Part of a small language model's weights.
Size: 8 layers, 3 heads of 64, vocabulary 8192, 5.33M parameters.
Training: 114M tokens, 3489 steps.
Each number is 500 + 25 x the weight over the matrix's rms, rounded and kept within 0 to 999. Layers, rows and columns count from 0. Numbers have three digits each.

# layer 4 MLP down, 192x768, rms 0.089, rows 0-191, columns 720-767
489506482520521519508538491522504506494507525476498557492485465517511511498485490512430466498491476517527474513534553525536472501528542495523520
509527480541482523510511502458502512495496464488528510463505478500509486549488469496491497489513526538520467489500486455513515439504497548531461
481521473453478521549496530496513450476458503476456494496500520506469500486487510528491493528502471467518484515505568468508443523509505519548480
434513525479489485512522497485482491482488510531510499480497556434469498477502505489512468488511484499490511496495527473529488530513502458465461
520522495492517446493506487513500486534488535486472500534503486557548513488498534486534529526512519488522509487521474489484542553486495494530493
498505504533460536445498489478512455497474429495463509492493508517492477482512466485452520516455496491501505514515500540495506469490541481465485
491472495527532505459512466506498476477518505493519474487545455527473530482505520527474501530449490467528472505501493496520502483487472555462531
520485512495519482503486482521512492523472492515486454504465521485515507500493508551517493472502515489471502510475507458489488526526462486574552
523527483500488463495475503466498515518491523510512461486495433508463467473489468478528497507518517529503491505518470505507539539480492509497517
471505529529518474548483455462498457484452509473525474517520468507543491455478495521506468489504472469502483441541500512487493559462473564467488
526448466482503504555502522509498524523507511497514491483499501475538535503473475514511489454486513456494502516485472474534476518454474519481485
485530508490486502484541515468498492523516532524507501457503475469521494550497495524549509534478486499468515518488507477512479490500513481503474
475499488514455460521524483484541474500501496521535528522503540560499525518564500504466466488519523520518509507455540520538476507515487487504478
512497514444500471505478511507520520516445446478478497529525515510489487517515499479512507519492490493502466484525519502471521505510502526474478
482481447492505467518497501470493506522504501483515518474500445502484507515529460445548523510510511486498494463514437483515489520522492489498504
526519489506512498488468516472499479485497568518502473499533535527471481531486507500478515526500528521534513514531547486510490531511475458452490
494450475530451528472484519499505492482458481491564495506519521513516501525520532477555529483467475460497489516491517543494526472502483514499526
502515515498469500434445520498488460481536470505525518497515448488471476533489541557484536497503515532516481527485480507501516516490486463502521
542522548457501537482532523550498496482533529492487503499479540500527515521446480500524528487480518523492531526508524519486463550500470433467542
463506518501505517537428514540511492489501498495493508537523480488483533463545517506479525505512529460512500468487467476497471502522458460516491
498494456495494497484532502560497550525514508489505517474501488462537507512526509530487522477490507456482541503503529479493483503485520573501496
481508497517524548514501539457525539525534520528495524532484506496509508491570533440513465473502519506487489493547497520563519485509537552516472
526510494473510572485480465499508479512451448474513508499513493483525487484453533486492503501480474502560487498527538515508477487486484489497507
455435532495529465439518502496487511494495502454491454497489503532502470529430460454489498502517515488490460514498452499517463471486490573482483
468483521490489516493481549510483517488514470490523451536492507498493511509471469515507460516479497480526536494536493478475468507486486468453460
508490477538470453513494451499502461482512484553503514520483487528480481505545438489476484512492476540478523499442512469490498500510497536494517
479493513484524496516464502459488473514486495499535490482510456504488518526505471503521483488510465498499504554475513528491501478557520493504519
466513479501499505446521535478448500513546524485511494493502443485508480486517478514521537505524443503485515510509515507463473485463513463537469
510497441469490505517493501506461504511508493508515535541495491527495490488457449505462481458516505492515451502512488500497488439502465499554530
495455542457499514527493504472528544493523485499465468507494551460511493476562491489476478504497502492498491517527553506456462410498459504514515
478523546486510550489511506490491523488429494513485500543487484506520507514478498485509538511495528489520497481483476499511485501493508442463526
518504508497469459512470507480493499501473503512522526486518472499500496506558477471529538465510507559501524460492500512458531508515511523557517
539498514480537510464515516511511524481508467506517539562468518441455510478551523452487472498520440499438528542487541511507489456495499482432496
467477469486489518496527478506540516459488501479516515487493492447493486459464545514477498500518473524495548496533502496497455505499506480491522
489479523474437519494521550497515460530548503458512530448512518508527493517488544474507472525497519516525504552521516428522456538497495520449470
499496455489478540497542492485487531459499448520457481518521499517476486503476537557488491498482519486518530494527513475504514495522465550509465
481538506477507529524581484453517493483526509488498479485514489468497495461453510513498545502502558490458494524531490458486499511481495539481504
522520497522463513492475420448524482499471511516537532481507480489449458498519506495464512495501515555529497530520521467466477512525460536501529
502543498506503514490525492474542518528519554512501498516506464518480505515505487496502480498495500507541481507510495534506483524535507560518474
509550529494524507468509478540506500507457536533502461459477483516522498524484484506478503504533498517519483522492484483494540500519527462494502
481561495514527493512520534519478522517490531536487509498547499471482486498494478454446490484537491505501473480510525554502468478510486538505511
483481471483427501520507451517474517464533513500509562484476450503496498488484514497536491486506501477485525437469485509530483461458468494514515
482522530485489532509517498550515469514492493486462495497497507509486494504511490514509458466469556495515523487481489507465504499503505512514512
464493556483426497524517486571459504495469503477476472515530487476475488500485524474491488478499561473506479483510533480557486587500527427526479
514514542505471529499491516498500479521530477530469497481516569534531507468458463531492505486496475479515487529465513513485527503481519429502487
525507536477519469514521530522467492472480509500471494471549511525497535492462527507476543509491473504464519504507534462481472512519482467481511
497485518482490480533523467492475499494527499491465516521491527480480484507509488525480528463506498493506472486486519530493503438510494531523484
518468484540529476515496472511535544511480496501502523492475497515533489547460488533482503525504521460481502495509480495501517481485513528519479
501527509513557478497520512524483527471449521501466527491499525503512436479466516480480544528487476464507522484483521507493525474500462471498559
501520519549494498495499516541482429525513489513499472524490476508478507492518476478469468504484476470483495457552505475478519431458469570505510
497496504483486504521523474490530502489504501491498504502501487492507531513523492450507519475475495511493532511496497486529516536479503471548501
524470480496552480510526481477496498528503521477467501527479497491534539522507501496524504512474499478493491495497443513483476476513515524482521
522463556497516497520469486467505486476508467481489506503500486493495503487503537535517508477478509472508527461499526504510509512513456512513501
499473526523524501486520489486499476502530510516514502511461511483477515512506502531523532465498516498538504517522503521515495515509456471468498
507512523502498551521493485505496510477512499496500484454492486505502495480556521509500475505475476506521512456511484514450511452518524540485512
470500458497527488516506516518475491543498509489455514521519489483497514478492467473501517490472502437485506466507490516533526473503492537516528
472475482533514472539496503508508502497521517493527517512496515508483477533532512498543481515483522505527512497508484499513504494557491484478461
526469525481530513454489444465518482538508476475498496458474467518502498492520501510535486560474505517533494442562537547470556453503493498511507
570481520477516473513507524459500501519504489500489481532481490538505512506474518458488529483501523513500546419475509511492489487489469492498514
553522466520499475511505455471520518498534496520522482484495495504478506510548538510483491489507523478500486444500514483518439445539519433509500
502542507478514526477486457589501493508473477510521445451445481475484541467507477532516546511530488513494495537500506503497470524507503500529526
510527480503508501479526524528480519488480553531463488533476471529507532501519470455530476492478518482489508504549480485520545526483491480550487
473493514536557506518441486496478480523497520497503496486484509502501494475484588464479507534505527507460489481522468537555496449510478472467499
491536510497500533486449540506476496499477503533526541483489482534494510508483452513485478480539530476491461494477491470449484486507529520472517
536472573494500506475508492495497521480528498534495468500487522474500507497493548521496507490465514453508473493508485481515503539503469460502505
508502450495544522529477508505510488479483502485506454524505476481560491489468495509504520489550495458525495501501526476503525492507463449530517
458524469480500512509482453504501488458490463512508530488487523514475488486518509538479500503511487477530482514482481524514512487514512495475521
456512502500468499513557513478518514509495526490491477493498504522500423500511522522496495518461493498559515499511506518519510483525529506500479
499492511508483517458457511536488539519494474492503501494517539548487507483480525512517519496506517539488517498477495490525501515489499490506442
504491526474516482482482472449505534484519478468497496507502519471476508535492488521503502473524463534528447493528505493463502478503463557529486
454508495514493490512510469481488459500505498492535530507510485493518500488503516506461479497480503514518480518506456477483471563482480543474525
509526464480543520466465494479472488497467512494499510503516534528528500479487477468488482508495484483487498519498484486521483502480457495518465
501499488504527466481515494481462515463500522503522488461486514500476482533502492505482513445511461517491469510524502529505534502499495517503498
519487527502537524475461512472520494507463457489517461504503476503518487530509474510492485503501519503494547496526543481464470509508479492451523
493499517476503461494495531494470516474493504510503487489538479522515508503514536478489506536521465508535529511535489469527517474538471560497522
505493501496519500457493533513492501493489464486480491540472508500456479455497450530431496501500513471492495514515531480524526514501500534497491
481489523495508456478483491494494506486502520537533487521518480484474510532503535483555494539498478490516481488480488513513467500485502514509523
492500523499462480495480515477475505471494454456506489533508526545496508472472540500465511477490505501486532453493512465497469491473487529516504
524445475489553525481479496510452492492472495503514484485505468558493518509462499542500480473518488477475487492520478469484460540529528538565483
480514533472500522475495481549525509535525505544506474511504506471496518493536513490431512494528482519472513538476480526530567514483480478473459
471494512455465522520457488490478490543561505488502523536535523458509511531453540462480490528482527521523513516478492498523480513518542544504481
504488483506512468498469515492495519553517519510499521554531491488457488459481505480513484503498479449506502486496520515483564525485494515501504
492494487510466482495504491532485453473480496489488488482516543504510532495453468509506505491464542522468503533523499508509477522461547527480490
520535532502532503464517507492469496532461477486489542511480507488481467479496496533515507492511470497503488522514491460500510489479516501481521
521480508543486530518505518497514506504498486486541510478515501525533515505458528502489481509497499502490466497525471537525501523504509445511564
505505499515486477450489504532511512519513505501521544529516486497464485488504535451520486481499507516520503542476499511509542494520484525494541
499497543521533490511512520518524527524520504519509507475495506492537537514524518473484500518528507486502488516439484488480505512504481536514524
596530550520498547490528497579505488457480519484464465489471496490506471510463463564487541486517461522438511508475533513541480472482521374538515
531499548518481484479510527552491497525537479499496491501453548524501513484495512551521531544504456540532464512543485522540514498475487426490513
475523468534514480484505455468550496504505505484483448496523478505496487495478504491509506523496504514486524534507500509518532488470532438496556
508502488507522441500481479479491506506510537497505505433501516537516493472495496518505514534541511557495513480541486506506547538531533476498538
539487478501497517536489507552507500499534462504464506513524526518528506485536515508510493534527539473498517504489519499517526518484504555533484
483477526526491522474463483503491472481495505498465463500497526494481479497512508510511530491428508525502527507510525533454488478510498572515485
473473480521467535512472537463522502521531488515507525506498477504464486480525541481534482486495499479541512452525457552503472436505475471502481
537496469479494496465495474484490471488508512530499492499445528451460538481534496503519467529514445513494522514486472469507491525538477497554499
522508540475448559509503534517493516516466494505487515503481508504523516525508481510497486478524476454470508491508467431492496506484514472468490
530496489467500504490535486486518481488511493480510515481482512487468497478528538450541489493486441483528479527527480494494475536542507451482521
522477508505487474492497520497507509519529518501505526547513487517480460512504502505476503452490491518462506473472541502490522497427527540484497
479492529519522494482496466482498465483483467525507496506493521502498465509534525507500491493502487499479492488485498517499473538474526572495475
509504481536427486481480479451506516482493506472516463431488505507518508551466468509473477471506502543478519520499487455475518480480507548484496
505498473515500493498496502482536529545464528506443501483545469510490481514521510438480480491481511448529527513486534496515528515550516500464496
487486481523503512468464476485508518500508497513518518463495523541510502516505474487501471487501508484509505537511487535513513509489514529513524
488504482523493537513495520482522502485505473488573480530511441497483499520538461502478497498492524528463515461570488483455507549500473542516518
476515547513518479480527468524503500499469497510491486444469547487498476495525477476496486541465520529532522478480492492498433474505469537493499
489484494507458476493545520520508504501579487502488471518491495537478501467499479492537475468474517499507443436456485518506539496501480473489491
527491465563535513423493483505517499516489504455515525520541531446500534503527496511488521509471527437512466497505501473465551497492521481512529
483505512530524518490496469456496496508514511518476476492508469484514518485476497480510431479488472503508543506527520461473516546485513484498503
515527550453484473501491461481499515516507492507475515475517487504512517498506504510466482508523497487459514504476485470484535506476508462492507
503473500470487510534511498524474514442486451496471501444513539539538491479489465549455491519527496512535503520471477494519492468478568493522447
509510503502520526524484507487463477496488535516481494539480514481523488472464517520487469510457529504488488511504516485468513459520527492530492
559466498559483460514509487501534530483514487511520520453482483498500487478505511489514497486521523511533503465454513483490536511529500442507499
512533476478523498493445506508489493490476475505446516513489505516516530534472470519514467542510494505504472501468518533498509523477521447492527
486510523495496533478506459489517523534468459516506522509502524484488540525522451483489480503489503478568529508496527472477489501501530468511509
505487473523489505540528508483519491534528496503489515497524438506515513491552551466480514484485545523494513492488521483495491509470486540530509
487484503492541461530496499530520511510507506515460503501484506479468504466513495487483526488489526478464490546455501545498513516512514516494500
505521508467440504526524491546507459510541512497452473451484544456512513471529444524513508495538493464460554507495543502536464472474522422520517
505502495477487498455462472512512475512532510474493559514493531465494522479492485485494487503475481495490502494534545538534465513518516481507496
505466474456494477480534507503500512522530507518468516512512496493480540521507524463465512531529510489453480494555491544493526436515532530505501
464521485479508467505492546514499526502444526514547488504488487509549485514443528496486527496513478497491547486464532499506515478526503513507453
531518506510445500481497484527512528529520513500449538485515507508524511495564462513515536538517509520481521483494520493511488470484510435508498
508496512507509521521457486485473506505525501508510483518464456496453485522524520488524505507480551565484422498510458558501530485529490532529506
526505506509456500461471549532477478491498551518531500501482479494478524486512485497496471451502545540502493455467456497490514532513501535495481
518506536492536493491480549482493481491483530527518508531469485493518514562492508506492516498512523478469507546465561494526486465502536508501478
492535457508534489511505529480538500459488514545490517493512493515495520492473455498490525441480450494499541542517496525478472465458523450467530
527549428466464485502507500503468530493491511468527526507494472488482513467469480442501487508525510492528500512514495469507541522474540420516444
484500498508505515464516471493509544476485509500512493491479496510476458518499543483522502533530501506470546490555457488477503507494434556500518
521538512531521537517544510530506483504502490489514519523521477518530475514490516498455548510473501505514504485493492500505506504544497494463522
512505490507515511505507482514507496517503512492468509515515490500514497490490529514514507476427487494499435523498516470503508471468475471457513
542527547532497505507513521502503494467497477526448503528487507508456470508510520510478507478503522496496544536515462503485531474494496507497500
488504476522485481510522475489530496495503491502506495474490490509475472496445460491501500506490473505478493483533475470548551517503516575514480
551506511521434487501478480514527512492504467521473480496477517515508475540479519516513481479486512482544512529515457479473474491493492471481488
443482583464555514468508526511514512440520505513449501522510470558496485489501492518489460509481475444504487475474481508499585524494495489511515
476513472488514489514523513510464513491498522530496461516514481533515511512506503516501489534513439521481505496515514538518521533501499424516541
497472539540526478511461523514475493506540538519489501490533493509482488508548537473493495496532500515493466512474452486489527501489470450479453
479491480512511500488503498494543497479500481470511478522512498504504479447480510514498498481526483478479455521503498493485524480496462511488511
511533476507478553534462531493502518556505535508531463520489509466475480542496485528509572530495476497505505519492523483499509541493504513482449
535504519471507480511541537500475497512499497493509463512527534532529523504488458489518473523507539488459474471528497496512490485473523507514493
499508505539531534500483495522536470497500519496511451572511493520481487511503504506533499549454512515456502497524463563469449509503500502485490
518513501473490527486487467491502494494440504519562530484505524503511476509482510500506477499501505568532467490469501543475463466508486530477488
491474483427528505526499506492532471499546428486495533461497493493498461500498529527489484496524534518466507527495504506460475475479500527431482
484526488474487491447531480525486522469472477490546497499482506517545492519519441512483506511525529492525464514497538495491520527482483433497519
484473537522488476501468534458492524524499510490505488498483557459544468510460505540552472547485511485503509467484501483474430474466546498466529
495491489525512496541500517494493516536534470463487542490529462518518537502520473512483499477526457552496517473484501545532528528523523484484474
457508547517505485486474537521537496507490510544500490504510423461497524502513472494503452518514439507446491463510486515520486537533522479449502
515476429502510523589451484467533462506481476494527482530490472491501523498544550469504536527491515536507458530489443515542526527527485467475462
505549488456460474546498497507526544481508514489515489517487520451481505485491505509520472496514495530457474516531522511500480474522490501488527
505476443494540495492520502492512496528536476501491497475507483515515494488467482501511541503493539496473517520529455500519496469506485524508493
473513485451555512484484509476491496482521510497508497563500540488480493483482528488497463541489519471505482455533496506539472474487519545481484
442490510499535517516495516524499539521522511498518514499475500495485491521514488493473465489523492541496513464478491468469512509495486558519463
525537520489487445484490548474505494511496494515520491519526511498531519500526483516469472507525482505477510494493542494493523527510500501461483
480531508467480453541538459438477493447519480491569515458485474492507507513503566484533472522506465544491450516466483485450464503525520536511454
518514492476502482483511495457487517495520523509516542450510521482521491544497497482560518466483513524557498496520490501524479505537496507505488
538492514495499522503499495489516483504501499502501529480510507504531485475485513496554483533499473443467513482500502512494464464487522488515527
445525518481498512523448529553475492498549517526474512506522498471489528523618451555516497440513490547497513506523469500495507508494458542496544
503473475537489540466531506542481505517457484490490514486496555473515508499467512500526472491507497497516510544526488454487576496474502455511500
535486481507470510492536497427500544502490522507485471515480544457516497515473461497536520485498513501488468518439501516465491496507507552449492
526490483508500532507468487515482454517404465463519464524528496504510515531464450512520515520517498502451510459477488508464486506471501452512505
457506535548487470469531506466486505465521518501502451472542548517475500492526439480538550458478543541488467524493498517482456503507522458503477
507531442485528478519513509481504517489477483466509470492494511524509527469517492487478542516486482521511546514475535478464555536477490501543504
500557475463520527553490523505466484476483537475509503490513525470503493501556490462496479492529562501482490480497504537517496429512497544480520
534442491532529530511461556517519504505519523497481522502525477455539483491495493495506534512491523484439503507515483514484526484480464489518526
479526466531525485541482503492496477496470473501509523506476491500507480497520503513545517470524535501505549526465499499516499476499515529521505
492491447507479482500461469473506511523494540494500519469464508497482493504460505450537526514500508482575466499453485492479541483485492480521516
491505475503515489526480466513531518512488520519503524483504508493523527496487565462491480500523476493510496459511484534546523493489528552519460
499466531533450477519500537523521499498475464488460523502510542510481554477545520502501491489523528513512481520495511507530529524537493441542486
518514477489499480490493521514461500490527503470464513538493494491467486508509474506518505498518463492517504469491458500541529532477525525497501
490476498534503498482508497528522484482522481477516509517539488505511511502524521514456523485503513508481507494483550500492510489500511561479505
488445497473502511566506501510470465480500524512533531494511519475502544466524556474483497485555496510517521474489467566493507480515464496549475
517519465522484466469553491526515452500508470474469510524496507506479500508501469539462508484469487480497492540485492516541473549533484448536526
464522513548473524483484497491498503463462514477499461516493487491469497531460534488509488476496496492576444513503523505493477524525507478471503
545544575509520491492497509554499484501544507482527482475472499533515522499560515510505501485497489545510540466452488492493492552537534531497529
508492518498456473511515413537500525521496498536497506519466568522491488507486543487484549498481496469547523494422518517520475495518470543492459
479497520470518493508533499518498497504503510464522502424506506529540515505481504512544509497506435545492505500479500491505488466491508476468524
506486501513517491523498504490516546506490511511517537535532526493537518499557492491525494497523457529479506483493463504525518498506485458533488
500484529521501526493527492528478498504472488519474487507504471540523487550522501521507503484532521479449516482535494524466512508462532516541483
493456482520511536512538509443493501525488477530510518477522490495526510484521512506516521463496478489491465491485493466481463493484484490467503
457453487516529528488532531482475517479499534513509506510480511486547493493540511487461490466503496480544480491478469509498501509485499564480492
542442533462518482500511507509489527486514477500526487511490458500480460455492513515502527526515497498497493518475503473516471509503551531503478
507510461507515497499482528457498501468484517484490462472525503479516481480478455539514493480520504492516525500523451486492487473499528494468457
463489518502455462480457477485516494502538529492452458496468493523502514499470494519472520543491528504487519544520511485506531494472513452506491
497471438460480504502514497491501493493515496509495474530472460520525529493451514479502486511517491493511499534527492475516517521537515485500557
510487472495482497509472531525518492492491437484514485530506488484480457541462489475509498503498456505501502485507509439501513498523495550487491
503549509492476539540536511461531507496511517515487546491477461467515502532486500550518499495465521524503515546522486545489477494505520502467458
466470473511535484521518505512471499515507497500461480508509516487461478488470516518475499493524491483492500505481526503512521539507514480505490
519467496451479499487507521468512478530461489495484518487513509505484512484476514510478481525491481448494516491455539510550482469481526556516499
497477448509534493526516499487500494522474497491516528518517463471489529469507495519521525555457527496519537522511491511464472494485542506529504
515509502501467520519482507538511509497546472471497555454498533533512521487467491527512508504506494518527482564435518513515510531511475467506460
469463513504493457523538496499471534508519535499520522491500526517517494492542506500488494549469498487478512492519525503475474486527506473539542
497502473466477504509524494528489478531510538505501522518493532510460512474466520498543477520492524488508499534509524480453466472496531450513489
489450489532494464465561477582478491485460501497490501502490518497512518499524463508509482496498526512501490502470468502451489572501473434529520
505541491516496490534463485499478473488480496501529488518506514471504486522494482475465510474532503537483515490446526498512499532466512474481506
479540538513502527498551515508499556516525519490515457488485515476495478519469494479538537504503462529508472470541512514470489542524481517480524